Part of a small language model's weights: width 768.
Each number is 128 + 24 x the weight over its row's rms, rounded and kept within 0 to 255. Layers, rows and columns count from 0. Numbers have three digits each. The size before them is the row's rms in percent of the matrix's.

# down: layer 6 MLP down (transposed), 3072x768, rms 0.015, rows 1213-1239, columns 0-255
# up: layer 6 MLP up, 3072x768, rms 0.0174, rows 1214-1240, columns 0-255
down1213 103:133143169138135160101160132173124121110117106120155136135149157127162096134125145135124148156143164116131119115130138124136142104125128170178152114127130096076124084146102183145134123145126138092107126079081141133138066100169148124145145105117126148126148137152097083116165120138147125123135109099099130159152136136109170164107113104095147115127145137094116168126158118119120091182116099099110073153154105152134154148140139102105161108102130146110144133159111106168153135102114131146139100126104121086090164146109120078146151141100087124095147100091102124119081151170134124096115103136117129151122122145155130145116113146131126120119095142135126165090134078096106164122105129131150133136124161162127161154124119130101152104150121114130155104135122155107164136128137169
up1214 099:138097109116094119137110127120150105110093107122163117125086131092099158104123148117090149132128155095130136123152142180139144157140120154144105133092134153172122115147096174092129164111161112121090136105125113180165191113094124102080120102111136145171125134154159128136130134146154098139137114128156099150099145135112124145133123143110113116096068140151136168142108104114152128148144089075128149149164119168083116198140158071143158137116121103124122175112176086132141126107115145131129124150180118102126144102193058127175097138120135140137143134160151081112111129087185130138114090088110120161139120107155106079135111095106141103112126148102150182153158131132113135154136149124098121133113151181135154144168115128144122132144134074135112127137108159149076146157142087
down1214 101:101133156131104120126130133162106074129128091122132105130132113125124155099154105123125131127148132150080107110121159109125131085164127126092162147092174104153127122158160129106116085116167147150154142114128151112125104136090148165129191123147124126131119145200159078080174149126148129126124147148132119126134127101098113160106151149130122141161095142145096143092108116159118129140096131164108156142138083094110163088096113101147099125137127125124113138125111110156112126135112137064146140099087153145132117136113131136113148137114130140124170165108083116147181130156136156109109171175113132090099109120117128143148117161111103147138121116123129115177109157150113107105125115094123127138132111098123121133119134139129130153161136172156155133072140099123086162078116140
up1215 101:142115116123143149090122133110137184118163129100132139150103157123115102100117133136102127110147120075166090140109118115128194150142127163127150121141137131128143142086131159104068097089145123125118113128077139163110134130110133115138123109146105141104141084132111124160140122102130131096143118115168109137144174132134115137102105164132144140122136109127138158137182142061129154109155099141118128116114135162151111123137147104096127098138135118117115148058106117166118123117072121149130134169130092144107168111082112130137147100070125109139133108150093114117143134110148151117136085170138141139120118089153105164151128126133129157127101116117124087121098117135104141122142124144066157108105125163109152168150162126121088125132106092103107114112121119150130129134125074
down1215 112:085112169142139157104144143140169085134122125110069137105112142141129137088127136094169136132107133094153131119088151133093135091113111116101097078157130126113084144117154154179155119121136123091110144121160163120103151130151129096105147141148143115161088149137118122114117148096132128161119082130139104128154146077092155134138097136123120099119113107134112109179142156169127154190137118136145115156135131113155154157156099139142144142056136115094117138192097080127140105135105143107090103089141144135122103122151127137133117113133132083127183138113141119139088181116147129139103074131116167157101119125092141147144144122128163121141117146135188155115117171152126125130110067138141114128110133147118151143139120120159169138074163121114097063140147131144152132133103137
up1216 091:082143137159172109093138082094058153105147167127182122110159114142133087124155124120098092108121081085124119107167122134139158136143154117101134172154106142132099134116080117144128112161140125096162153113110105126119103130124095160138077147170135121171129133084160121122140124156145109092138106118121124151165116130111138140158139142088147095138173169095148126178129113114113084125120206156148126150129129169121120110109113178159131162135150068128170104140135133124151128127133153103147157113135081113085136108142148148147132163128116125125092159090112174150143131088135140138107075157133156121146118120120133136107097158117119179077125126149107153178141129144141117154129109121131125147144083122149120133154121155055134131122181092108160150137144129159145132150142136
down1216 090:120099127138135158111144093182137102153124120177101142147099106195138156086112154063122144127150146134117178115156093100131145100133107157128090139159116131130134137145151169107120070120141107129134147133176091128141118123135086149122136126116108120095145171122103153141147163088125112127132127136113127136123108115162144123133150144096155152142119095121105125119138123142170133140113124160159080122090113132100108099135134104115124085120106151132106105134136127125148166118090133137121094122130146083116126145153117129154111101159157145133149108116103135113114155172121105055118127092158112140120123151118118142099131115098150099165104113101149112157110094141121111150106146154131150101143135148126151114088150120114094109118139167162119111140126154103086128154119132
up1217 092:075119107130136104133191145117102130110129115149141114121144129106086135136159120139160113111107136123115158101098170105166112101103111132132148138130133140107144107169113171143131153051133128127168135132142148113133111092131140094100145139156128093113128097131111126139133152093086150127128124078176159157104144117109126154145142170111194111141122107091061109073132154151089105098131158148141061142131140109097149099143129124124174117120143164091119095176131148135139121152113127097093136102090140092109167155136101130170137141170103125114104110134135134125140122158093128119076148107117110107095172156137095147165134162118155160131097113168138101132137121164143104140109133107102132127104110115130139142116146133093121145138141126144121171165166134122100131107077120
down1217 082:175119120143112148143098094128137122093127127110108135143118117135151122086114144128120158125129116129118085160128085129091140165171159135112107133127102115134119121094129139122130095166096132120105112114125121147169120166102118124147092096123145129148137123111158154150158107148174125124138136149130093134130126111116143117120108112147080139125129146150197147212149114105142128150157118109109197112160134153142137145127125107140088144113123078152105153081118116141120136126152112156131130173171105155162106082139136132089133162101122114164139140102116127141102130076145126122164097151122124164165081115136134133104141116151111116151179136084108166138122115101107146120127140139155152145164154148134120112148120134128126124129130108118143097118099126118118132180164135
up1218 108:105098149131135111131179104127122096133142126159158146106110144110105120109132120138111137121115161082130145152159142105155140094111163147103147141108122146110126132142109101147123134112101125144086114123154140097116144136132121123141066169122174117122147158108100127149144158142092122142133141124137131108089108104161136117106121114125151150130122139132161125089140129135130118120157146130110151108122103131112124110146107172106089112139136121104119140163130112141134168104079145123159120135143133130159143081170141118129178189167135158156122111129170100104120174110155099135130123097154113131071149110126174164110167107137134125136138155116109090121142108141131114135155145137146138132154117126139181089126158087121150127148146101134084079200154119121118154111134130
down1218 119:094102139121117120135139137124097079118116109158106148125101133131134134117115109148097147107126122109096141134111141082150106116167133137107154142148129114133118134161112157171085102110121106133169154100167151172100117088139156134149099143112142188120140146130055138166109141088119141135147082130130148120139132153120111117109129119092134152163146113113137118118119113155135147133136120131123143132175126181108085137158101150109097107126113097149103134125150115090129174092109150114152153150122144142147146154119137149090134143137127169112114123167136120170116158129123159122100112083166122107101152114111131147133205155135135148181133119114174156125110144110115124140113127099103154098140103100153170093101126094123130137141133178111108102106117100093103132124160158
up1219 097:176167144112142116142148082129091161121137142166133180096096147144104115140175149123122119168152103083171170122095119134102124107131150122128120136118098126135118121114077136107148121115101141179115111168135157110111176129118116114114127113132140103159117153136106127118171127131111124122078130115117108139155156153110158099141111147141144140112106123157142124142132157096154151102131109150122142139162128149118098119152082117085160169109122141116109155124136113137171147139141175150148146129121138149121140123114148144116096121085110150203131093117148125170144140133148100134101184166161125129130123099124151096125133124161123122100104139122166104163117175104129101109087113091118089146141115129131108113124128105142104123133159110139173152146072106170120128154132109
down1219 096:130143142114109091152148139109112148175140075125105135140163110159159125117111111086174118143107149153142178127128144144163141125145102153110121161124144143156130137094092129086139128119109134109107140096101112147128174115103173150126102119113074151146121154078102144100165134125128109137157147103074126125144158148103126122097068167171124146157123132143131147117112110176121124145133135111166114140112115129138104107134133130125132136142141102144140126152108115150108106140091131135144113142134101137113097165093139144124097127121177129099118081119121096172132099107134095105133117081109133145127115136102126087122111118121180156088149139159162140068089158112152162128143169151132116141112115133097121142131139088099177135143140133126124122134160111163143090159122117
up1220 094:115115138134145083119159112116173138158138082149149128098118117135151078117083172169124104157097112117104163116164109148119124133178141152102104102142124134143084105139136134118133092140120135159101140090150122122109152146085110119132099147129106122137135110126122096120163086131128125128114115100111132152130139112138093104093070152124115119153122109133144131133048106129071097104165197119156149132115111150141144147108083176092116135122133081136112150101119152123099119144158165126113142169134109101138096121108137124162112098140122174106107167149099159127121149102146107145123103119133106170142115094135088091145128090075159102103103155118120161097133083109135129153134133138119137140095152159106131151137141073113100079140149108155101123140103168113125116175153108
down1220 093:128133104162100117111121081052109153068145137136140115127128144166158169118113114118148145137160109146113159116114108121138134111080103145143141171117189109128112109162128130114089129121119112113083092170145144142130152071147122131156134102146192178090157124113123183133080099119151116134102089107176123126127139167137141103085116105112133073100178119110125119157116119122184186103094095121141128066156135129171114131102070153137112098148133157125144098142138123131190108167122111109149136145099120147109145149123152109089143158165094074155132103133126116126099089140120132145107095129132169138128124173162130160107099187158145156145144145147141147146119150099139158101113098171138113112140118125147144106140117112124128115179138112170162132109134159097125112127140166
up1221 105:148119166107107140109139111095141115140160149127148122118170113087109158120131140102140123126151123123132139146140090144129119147129138078087108147106077122135136152114121120136121086149112092157136171120087109118136133159152144082150109128163142119136132095122122153133118150184137116130122086095108136131138099108147127109134121146116116104150123174131142110131139094090138167119141145133111148129139147094116077140123147133135115111129133071129116109134120089121138146091129112169127128139114130114119130136145133131123126143107147112164144148130149157148149145148087169105104112141150161129100129142158114097151141126122122146134155133112124127156148153165083108129149130137124138117160135120113127131101093146126122146157139125118128113136115107100179106081090158
down1221 103:151144139094143138121123123174158130124077126167146128108170112122115157120128163118107118109093102148105159102149157123118146118116160189177158131140166131134124102117146123135106131157170135129161071106123168100071164147083184139137156159107154138140129114106144131105111109214123098129124169129127104122111111136148164115123120117116118090179122085092185142103113083087076167128099106080125117110103106173136188160134120131134141148134137154128142163092173118130128143112137116114110158122086151097103139104114110152095126140132114164093108112111124131115124148117076103117124149126118080097129143109083114128159112161132132122130125094141132099120133116142068167110109110087158108128159104098124138137156125110130099111124129124089140132144118076163126094107130157
up1222 095:125122134138112144126178131108102180139153179137078141114141124114131132175143087085134135114127181097136108139132083131154139158099125102118150120121145113149119135107136103123101104159139135163117111110165116109099194107132155152079125105091115157136168150128129154160125143148141117125107149079165095162129109139131129103120116152195147144116154068142146167160117163118140166138149100125083134146154128102148124131152105076101108148134133128100094172126128140112147124118154153133149112120130092113207155138152094147139171156096151120133155132166152122153119133132133132121142132109127077143118151145164127163147146090151117111124118129110136145076151131119144103148089112135109119142131116108105152114152182149132161132112088134115140089155156135168098103140138122
down1222 097:125137130156097141106161090164162144141151143161128129147160116130154099151092134150137152143125171145127152113156146156127135109127124155128124098176134135103160129135111149137165182112137135124177086095128130122146114113123128134114159088131074083117134138149096090120157124136125117103179140142107134120137131111121145161145169089121114096075113092070143102155118081134111125119094095111120132142101161162137144108152145098131183101122121124173103124137103110096156133130111110133105123106139137104084127130153096117117134128100124143143138171092147118121099131092135134138116146097125121151145119131123112140089110143129106120109136106116130162140129107113113148143167168114128119121131166091133209101157184101115080154131168127121150120150116117156099119127119121
up1223 091:142125137151135145133117163082180118137125117197121114083142158129154145096139123123126130130182155131124168090140105176102105164133141133145147156144120101128146091109126159156140131122101125113119124148157170103125116116113135141124102160109140121095089102084165114067118113071088074141092135112128108087124112093110144089145127125073135139124079159132146125107078154150161115121172109153117120122155166124118092152143143135141136099120128081120133129110103121129102163148137105128111136123121106134126132180143093132153119133066177122122159125119096140158145109092134143142099144123104170128149128156142080104108127161098109138081101168135127117131128172141143143137114119157128118161126159130098126136125123122154135126118149128150112159132155127097132112116134105
down1223 097:135093149129115181136148143125124131154158131132118103164109118142126154140111121118148143106085116100106128134155084136129160124121118100158158129079108131070127117136140109119130118147126131114101137091166123117124161142109060138152100115148115133107157143103139096137141074138107132125120106161166097115167131074158145127130143105119102101128119124183137141134178137149149154121163130104151140103129119120094089122144100181120137146120127138165128080099117131119096114157124111089126177151111124110180136113139146101135168137091136145158152193115135128144127166133123102116114123126115129109111164133121125111149115140106127125110114150170145137135116146167136128125145127127139116177165136114126141080123142137170112147111155153144141130123142122132120098136136161
up1224 102:132134164121113134116124112123124137113116163148135128089097116145139150092160132112150078124143098109106114163165085129128127128134137142113152106131099110133099163142121099119141093088152097163135158156102127134149094140137086136144061148138123144137152162139131144080118156092128100120115089128112098151105124088131120113114110130118124156138146168122145115152119114154111108142120128167103170154142121149118130131165124122100114094129135156100107104159120144142111128133124145113094114129153150073141143171169130143083175179180186159172111156114130129098112177126143084129153114150174136111107113101155099097121147130098090106100136143102127147169102134146132112124072158108183129132112157093094176150128078122118102178156139124134141088132178149114136128084104122
down1224 105:123124120165123122142114104151167131153138162110160119100105166130125152128079167109110116081104085134130138150163130148124147109129112101164164100136114124123090165115101092093110106088124118063105106135149073110117157111135139173040125108140101151139159127166150110098136149127151137134113119119091101144117135129115129155078134134106110126164122118107124141137165123171117134090156110128179156130151155098148132126155133127118136076120104147164107138162158146147143115107114128099115127124118177096136100114167096106102153147112088120114121162138130065140097168124120119127133124130121156133090072125114093114096156163129113158165116077127117116128120101154120117109109111169135148118106190124136168126132132152100104225149138170128139116112148156160111108110106118
up1225 096:134085116101119058144111130117086117100143130183132126138116144128142113075131104142142107096123119114100122107155151112146143130142087098086151136121156147139170115144113144145105090128149094122128114119107130161144144113117137177136134146157140108172145107133166096136169131130104093158156121140109102145133164122129133132116126116119134088119121168147178126131132108102133138093142101078162112197121104165110118100104099108125130133123118150090105123139177139126175121106093113123160145112171132143141129143110145132136106133132137063094152093106177141105152112113160154134156120121123067109127170096162123104123152070152118149133133128141168143104133137155122100126097138092076141141110110103134167148139100142129149102104110077097150077098104150130116137139137128
down1225 094:138156075112128139137142111156150105102140140137132154129141134150133154118155129122104157105176147180120100138131105151125120165124109114131076109099130104130102070096094126112140109119119153125148206120155095153098105145120112116077091137125128143118107154112121151110103136093113137108134175142162135143123110137118131145135161150140158161134125126094139155144129109090057124127128131129127122150128138056176119117115178124157171180108132122129103128142110137133111099143149112115090096165110135138135111150103115132126111090121143160129091126075141102133132111149130164131149162150132165150148105133089080111132143123112135170129128099127119087189123117094145113122123106146138130152153170137129095120107136125160164124130109134107138124154151103109134138163069114
up1226 109:149087149110143164087131126087104131130158120086143133148125097158147101128134090113145126125094146122114121177142130123159128168192136084104124203120162100136179102089093118108159124166107121149126109136082103117135141131118159115114092167093137120118114202130152118100187142167123181140131117148167112131141156143101155134151154116092131134142136125149118161164172112115142102139128154115175126117135128133155078132119159117128101105126131088098165107131121104141160131087127122121118162119134084167092157158074149135162191133119133120114130106142133147133129125097119128112143129101135093122150135108144148091138145127152144103141176111143098180107126111135095130173100135090127112157153105123120090139123117161126106138132102145096150124147132132142092104045138114
down1226 113:152131104138124186132122128134157129150189095131119149138110142107112133155112130124110082164132136106159151095139134097149092163098107086147115156132176101130111128122101142123171090130101136126117084157143118131175106115140108121095113141104113122141081093099123113153145113094117136124144159108130135134092116122118137156128133151130137126118121130109109125149122084138136114132145156100136102113127133092181129155136133125116150092132129146192143136129146103159148127135144090202131141106154115145116117127102098141109150165125139121150095146166150118171164129137096074129117115162126136099138165134116114124138131119136140131140143138116129144113106156148130163128150155153131141121119168119126111128163106124163181103102111119121146139132140104120135121096138139
up1227 107:086139132103103117118142118108111129160085116102153161143146081070146136147102139134150121144116130140112130140153106123175174169182128121131122113141118128190171130133145138101138097102106143135115055132120121130131103118131097109127118110111113170112153148112109104119125120128184126134138114156134110117137109134160129117113123131121130121149113146144153122140121142097147125094110161083127173150117137121104132093128118147143076159142121109141086123139149141150128137076143118117104124106115113130124131136131071150145137145132165128150089094129110112146148125116175147123125115146086150147093145112158102123148111130095108140160132119125103071117141087129139101122117145136084120143157181148171147150123123140101096163078142095162092149171123176121122130124115161
down1227 111:134119168116102103154150185156115135154115112114169127132123108121096140111080121137133114127135125128151117115114127135171139087126116151134173160132081109146070132127134109158089124122109133111123130098161131131112076128104110140094118135113113141157125125154138075132154148139142110139132121153135100127141170164115129105085107129156127162138141107109132129138156134132154158125105133102107150120127170151113107130129109125098106095120102111127136115116145094158146111082108154075149143150159168084122109124103135122126152135133160104103097114142114123132093125093112074122095094106171137103125145123156143131122097169135100097087135134125164141116129159100115154113117075125138157111145154120148160160141110153133140125127101113122098171093131117115154093133139126
up1228 105:092100139102087128128126149117086135116144092109146150076107129142146099137094170131131137108143128103088126125131131138130151094101142157168107110099185128182113134127148114147110131152134136187143142145161076124138100171082173100136124090158150147109153093119141153148102156143146097142152131124154105135097122066106112112153119133087137138089124123093147132097081135112091115131142116078134152168098121148146131131120100138115154119135115135142145138160112104147136153135101174110132160138174093115197142138116169169126131148081117148125107125112085163167138125071120119144090139117098139158124157150114100134128123146142109169085113096124128100076137145148138116158110130127117090122113121158161101124131118081166153161150173093136160140123124109102131149142128123
down1228 111:119132124170116128159162069097141092135138163144092115140132118157116082132084112127179126157114128135111071143121123120162129096143144135151142136147132137135113111154129127102147137159149123114128151084184142131097137124123134144098119111121169072124135148134078109089143126119168114124155113134092130119114101087142188147116186130064091120090125113135127144156116144156119114137167118123115187120136167145126137123110131123126125088112118140154127144140148072116141119141122075099128131089140111113154157104150118111153105096131117140147111176108120104145153117133138146113116130151131087112112141121114114125130131058171141114110123129117163138128161141130132151134108145118134154116121177107123160161120130124144170117131158126136108145136137149079072144096166129
up1229 090:206143114159143103153108079102128122143112137102150121091124132100147120166110104153089093131106159109114129104109134087124126117145130119153117102130119125130145158082126090123181141081133152117121120148116097135104092142098105118186109142116131089120128131155106139125117144136089110141060127136186106162124134105128122089119108097152164135097130137130147125103147160129089128113157173111131111049141123120146148133166124137142155121111114120126139150072127104135099115124084095164099103149126145129198111127178127134101088186166108172142093124116079122068126151087179123121104167146120138135150107163104131147124147139137113102140112111084085116118116133106143114145157121146112153140154110124103131083160138041140135084117138151166120135194100122118111141151130125
down1229 088:112080129140093126160091136131131159121140107172130134142124107147143165130167132081139135109113110147102176152137126122116157068136136129096091150132170116110110093099124121114125124145101107106094147139130147156158121120151124078094159114197113128168153088103162142128117140137158133140171142090149148124132123165121102158167105156143125103126094191110139104135117098140132118119109131168144102154198158124066083143137130158135128128152126154096120109125164143118184110108148153118102182100166101139095105130073138119129131115150104074146123119109156115137131123108099091145130096121140162149120134155127085107129124126126115156142171147162091097130182122123129156154128123104074104139102141147148141137112154147098143136133109125107120096047122175108132087119130079
up1230 102:110104140111129164114137117118119171157116082098115128110090131150105086121134152111109112070122160158062137136126082138097165140160111134117155107130154115127133151123137119108163151115105115159157105132090104088108116113183107150154115146145149084128140137147147149129111120106097129113120116134160146145128147139133098115119137093161165152122113123147141139149079110100170099151171135120151120155150111157114166102131127175108138136080143099109138105094138123149110128150119143134123085134160115125169137123117127152126101120089132182152089090115127122088152111084160165134155135140131100158167123143120132106138149120128150121091099152130114111105135116128135120124089160102159125115129094153133112148114108144145094171144107137144142168160138154124132130140120152
down1230 102:107106156165127159137143124109129125110139152118124095110156164174159113063163116151110110117171153098114117155125128086130107116148106063154061109116093154149103132108105085136115154123118116095150112100149163147142096130140105093085124138131133113104174151129118110063157080126132098128120152183122160138137100157105164109122089119151126100108123087093179154140152157194122086154130160113114135118135106094195171124145101116137136150125141119143121133154123089127111110117175094111127121124146065110159129124126141129116110121147122123166124141136122158132096137129118127134096153158137137133102113103126137117137144108183115159122121117127107146137148114103124144148130167144114094098116164146066159111112121163153184096155121147123142118156124122135118179117144120
up1231 098:118105157123164158115141162138117145142171084110138152142147051120090131140114157156101123093132152142127136138142131155204144130181122121086151160112136115150157149149147096140116138093090118159127072111139157092118171127184115126158103152134101168154097141115130152140104104139140128161111107178124107157105092107154109135096103113147145157134132152154178079110113141111119123116089142155099120106139106154170114138099131112158112116123135166122122116137125121125136131158134138126126118134109134183129098125135118093126097123127133129144154128134101121115165129059167123129134135152128103131093168106161116113106096081129100122117158105132148143126090101107135111157119136140141132142141170117163085104154129128096127127101137127166167096120121106115120160114111109
down1231 096:142124125092170087120135131086112147149125129109055127121132144148158079120121115113131124137119153084149130136130148162113149139133178121126105154099099128132163136154156116115106137114100108147156136108147126179145089154117136129119128135132164141140130146114123153158133110113106177085085097151127107127138149141119120142088153100079176146126147137106130147104144109119147132136094127124137162135120108115087133122112099101112143189134113133118159115181107155140137144179165142120157171110167125112115097166139146078169156124100104134152117124138133173141148111077072124148151089136123143148126126102131135174152099116138152146149153146122183107115123109124122120149133110127099155118133157139122088109119113118119164127162155167074139122141179157114148093191128118
up1232 098:133087155145098087113070091137115147107112089117142126146083105110124113182125122127126114170130146113152102115137121174132123119143104149115134099095104106122130133136120139113138135164139150122153152141113152161112127170177148116129120127107162136139135140143114165131085119103174158116103100087111113143126161101173106092129103148072163175134141161135104118168110141139132128132180099124137116122138135139119103156129109154162133175143152136102124170158111152142126149153116106138145145150143110118112166074089159138132106147156138153134176131113147119160116129088122180119147128132089147118141115151128103162122166158168139162120111138141135115156153181154127104126115151080138168153139176156098118121156090143094117128148136159130096142143107124163168139154093138
down1232 088:102142154100144145122121154153138140140119101118102132151140162138118091139102110135123101115107135108145143117109083127158120104122148123117102176137112123087153131124132155084134122165167178173112148125109141105129134127127118136094155116111152149111134090117105162123120091136139124153149101158087140131153138147147131121116213133123142122100121140117130165101116107124122146121138119130130149124121128152118112166089077119059076169133122159132136148135120098114106155142160124105121112107121168157101144139102150129132151104075103095103115089141142133130111062096170140125157098140108154091119132090095138073150176126121125098143143105127111152144149151068115101146158122139120141095113148105170095164146138173125119108124145143089136106152162136106120147133109123
up1233 101:108122128167140132066144106082116109119106129114118137114090075122156122103146131143112141145083161141136135098159094133114124136152130167096153137130164105114143126097112159127084132136101115108164162064140071090092125110103124134141115160179099130105131153103127107118112132102141137103128113126098132134107160130143128125143141139129136199138132113131154123130156190150136159130174155113125156145146142114143105154136100171125122127110140148105098108115137126128156173087115130129148065117114118165105139149117152107120148171161131110122127105159098165162109108118161132136099101163096086149109158147121164136117146140121123142116107135133194101073142117147141098101178175133106136171139109156111126152129086146104081130101124126111112141159112145166176103094147178
down1233 110:086120183106148084158161087121100154141135161153157135114047097137137144111165162130145131099116114118172125130172157149131127127115148139145157131141154122134090123122131176130102078119138115105132125148154119169104126105107144136131137144149103137093134110120156099142137073106144116097073123160132159135115154148130153152163148117153133148112167150109159103160152159163137129092125163164075152125143107086144180128110152101115145124106129137135138127132155109124128137138126139141096121085129118086116114138160102168110135148144114093115167152144178111129125120121119137129103144103158102117111112084122177167130145116108104086158165174148118120103101130140120114128163145154062166146129101112158133131208113137098131142132141106131132091142108116120095079119146100
up1234 094:143136119095157096148098139148149116141160100127147123122097091117143120088134142119108109182090131126132130102143158125126137115168187142149126128119139124198156095143138117163124154082131102132132114133158131134089107096093140145134122128182112182143141124142099105123149106154105115079127120118166148163118182127144109122136098091111133160118047127146157097129088126154116100154130128096098157172122122117119103089129132132111152139129113119136110094114153134131098083168105128156103117197133146129118124137114066095126147134147141168118127137089093139109109147091138090108162152143120150122136142165133141137122129095111128126089125105173129111126105177109118120167093170115129125160125129117104177173174164115141142105092142144117128118143103112171116132144134117
down1234 096:134110114172129166119155128134128153181131119149146128116163115120107104103121124134105125141105112111133105151128145108101108135120126106139125141134072098146066128149124115123108129131104105117135143093148122134120125142144133155148123158091096130110151114185089137138127132098107125176119122086157128130136108161169111111075120158131106084109139090111147137126141088138112144115119112157148131129160119160098094146095091084093101154095102118134136143121117131121109119143121109121129138156128147157145126124114125168130111129123153142110103073117122097136144090160119134126164092106099103181135136141142095145144140136108074126123107182113060086094119145097137144090127155118127168100132121153154168115132150168134123127143138077105126120147154103127119133111151125
up1235 103:122125132076126117132130166101139161145128144171169143129145127104141129156106111144127139112161111117111122120113036141138104140126144094135108153102110144135193141157102081130117175099125143126144150091095154125130168104158158160123147131166113130136144116112117137117128160124131142136134109114125107158105123142137106090104149181134144128166117124179129101134114143103068144118120138131179105138130131103057119127109140106117125097142119107105165115124116093140089105094163175115123113133115129121119127108138117154156139108122132117126128130145142125107185134132145102109132105125122120134123106149157115160095147111095142169122149160128120116131120125124089091137123092109097160128146098157136134121114184116069081157119145145145186100119174160133133138076107154
down1235 103:101138077157109149142144104123098122151132119123152116113156142128131111118105119115129123148154149183135144120162125107155149108167102164111124157149126123132106111068129145117151116170163078116122119124151076133103110151111138136146139163132117143147116093146097148167102090080089132114075124077134160124118133092151126081114149118092090129087124144111107144129174137151178094159115137141146115080133161112104133141111114118129120148123140096087154150120105151118121143124172120111151124136150111103161152110128172114147103143152101127153118135113111128124141112110124091118149120145112122147135157149126098124187122154156088201132126124104140088106136088112161151145136097104132134142141154138133157133118070121154152148147112095100149137139166144142102125104122141
up1236 098:135092134136078108120126121055139117132137120141148110119129106127125147075143107113126107147103119125105165092081142138141127113125145100147129124114138141180152109150119098126167146103076111152161176149116116103148102127124133164150080130105119134195110121090123120087131123091121128139125127153109112154098168114123133113151152143127130142134108120146132112138108134126098154164124100133111116168142138124101096138131137146109109112117107136084164122171144120119127125117070133099133119104162150101138111166118135154098118166189123187140131099149105148125104130151094155156102090104131139129096146109133134135130093112089123133152118099120126125171130163091095055116094145143151109109144122119090179154110133137106136133113157138116145102123143117185151094054086140
down1236 097:151180120111125141135074133156085135091154145151157149101141111105079126162126154103116150097166111136148104111135126121115129176126099145142091176080135120149141149127131121134083093109111167116113133087107108118096112133118147141131097175145130103113177167143132136155118133158122073135145117125121113135139137108130156155129097125136120098126107140177139193182109140134155193118110121129132137111110128115179131117147154118124107149178134129102107140133128116165124105111200130120120119146111124145111116140134168114179131135128108090139107160103157124113075117127149129099104132135159136141163087121143124097123083155094159162095125173107160085080157091133129144111157141145125148126132141132132137152183117145117093104123118136100130137167125124111134141170167139
up1237 095:156126117119143101118145136130126129149116127143122131132156108093150129118119141098096108099126099141105141152149123137144125108088149149108083098114118131119115168138130126100122161135129121073172122070130180116126084139123113116123106155182104157170150097143140176094130135134135152136107110124133178140100142127118118112111135144132116153137165151112154137153105127101088132112129132158136097156170150142112154116121137155148167145094125120140136134134133101179122107091146143133127127144111157115149083104099127127139082145118108121128073146157127098126114124150085135118098124117140184128144111119142095133105126159132144146100133141129138143162100110166116117136147147115079156128146174157086184097151154159098130139165135079158127115149149122128151115145115143
down1237 087:099107105168137152111140129128096073144146143105155146126090129144146114155127159127092154107105135162135147088099121100123087158093107122092119130138141116101127094108131085118167140143159100149143150137126125120134147145119188108145196156153132146122119147171158130116097178198104108139125163195148104119135109112170105099135142174147077114175133147196108159143118152065161173111129118110135137097092130154145136105140148115107126161158115151121097148117119133121106114111117134143218092135081153098129138115115172098163149161140154138123138095115121143161067147146155140135136145108127120113114123126159136064140093129120127102169127112118112128118115180097109115112113105111153122117149105139160130104129107096173131116137147144121134140155161153099152162125123099
up1238 104:120104147105102157094132106072125184157135138154078133126119108118170117134131152113121111102140143118131116174129160092136092115181128122131058152084108131132169103097146098129130128165127160125104135095105132108108144164131108124124131134144139123163082130114170149135148164086127120120142115111143108134120149144125115134135146098099161147117112174097138117148114099121128101147153137099148112117140149127138110120121077147127133117115132142128173107164094120140135156125152119169127134117088170134165160099127111174100171169146129115155147127147124137106141156167107140131116103124112150111165147127117118085118119131150151184114102146095139124134099143144153138109143126069153134140184134143093110122129108106164107144084153120093146080151123139115099131111140161
down1238 100:084188199144125132138131119102124106123117180115146138137105119112129118096114121140069106122110119113143153139122120130141153141139120127107127119114110123108104144118133173134095158126146103121104128166134124118128165134133158104165112095112115135113130149142148117123143128150114130114123158128112104136109113090138175105166167113093108092132160105181124125150105121114097143144127137112106122113154098148104139102141119162152165101112149129135105147128151135091120137134177150140124112154151129143111127157146143125115123115105118165119120154108121077117080123145092139143148114141170121134102128139110124118154159086150142103121116125105109111087105137129095121109156097150164129147080078129120166136169113146122133113152147099152095075154141124110114128079134121
up1239 094:116138141121148077186156163122146151125148105144150126153134119118120131146159097116131103123118109129130117120138131128170169110143137158133116131080118141099133116091139108116150134100140124196126173128095114096152135142138152079102104140117118119137122118144130096120127136124122135169116139124069174151103105128180137125122114096119146146177098115129149152106092143139124103116145123151147092131148125151133119108173100122108132095100120120101151085163117139121154131150110146140114159102111100133114177127157123145120122135135170139120132124126165098095114143127127068135138140106157164132160174125146124124109146149086112110099111077118115130162136114162122096154153108109164145144166092188107105140122127151118123127100100092153128116146092145121115097125125112
down1239 094:139150136150105150139133162144119183139077182125122132103110164065119141127090116126123129163134088084124117097127112158174127104131150167118153123157153106110129129108142158110132143141123154060129101107091142116166144167106153185185152151131127110153176144121123158155115120129057120156139178120116134123144151140148131178104189094143119133090144104094127177093223136114074123148154119110148125130129111114118136164150132107147138132136124126123145133136124126139110139120176137133145169149109172159155089104115146137125144161107130160120124115128124129111166130144108102129091154141105126145152113129137103132129119117141138144152157110140102134098135122132097120124106129095093100146078073146126091173144172134126140135130092120104132112167125134145085098172079118
up1240 101:097118123151089125116095134103096123128132115144133156101172097148159126070143168109101112129097167103145135136078124103145089141134141120119117152146160100145136103145104152137131134093070155143122116131086152133094094134138152139141134137129120157137121121128164149075178143061160128136119123108096159165141140145087131143128146142172130152121111089120161137127117080126114115155136117123071139154129126133128108142120155166117098108110091125139083142121157103155097136155148138171171137142144123133087096149121124113131085098148102147119113098159148143178127078108112127119161146133172128146095115136138120089143096143114103139127131199131082129089093102180115110138096150143105089138115149120108166167108075170104091123092138142114126182112167150152130095084165115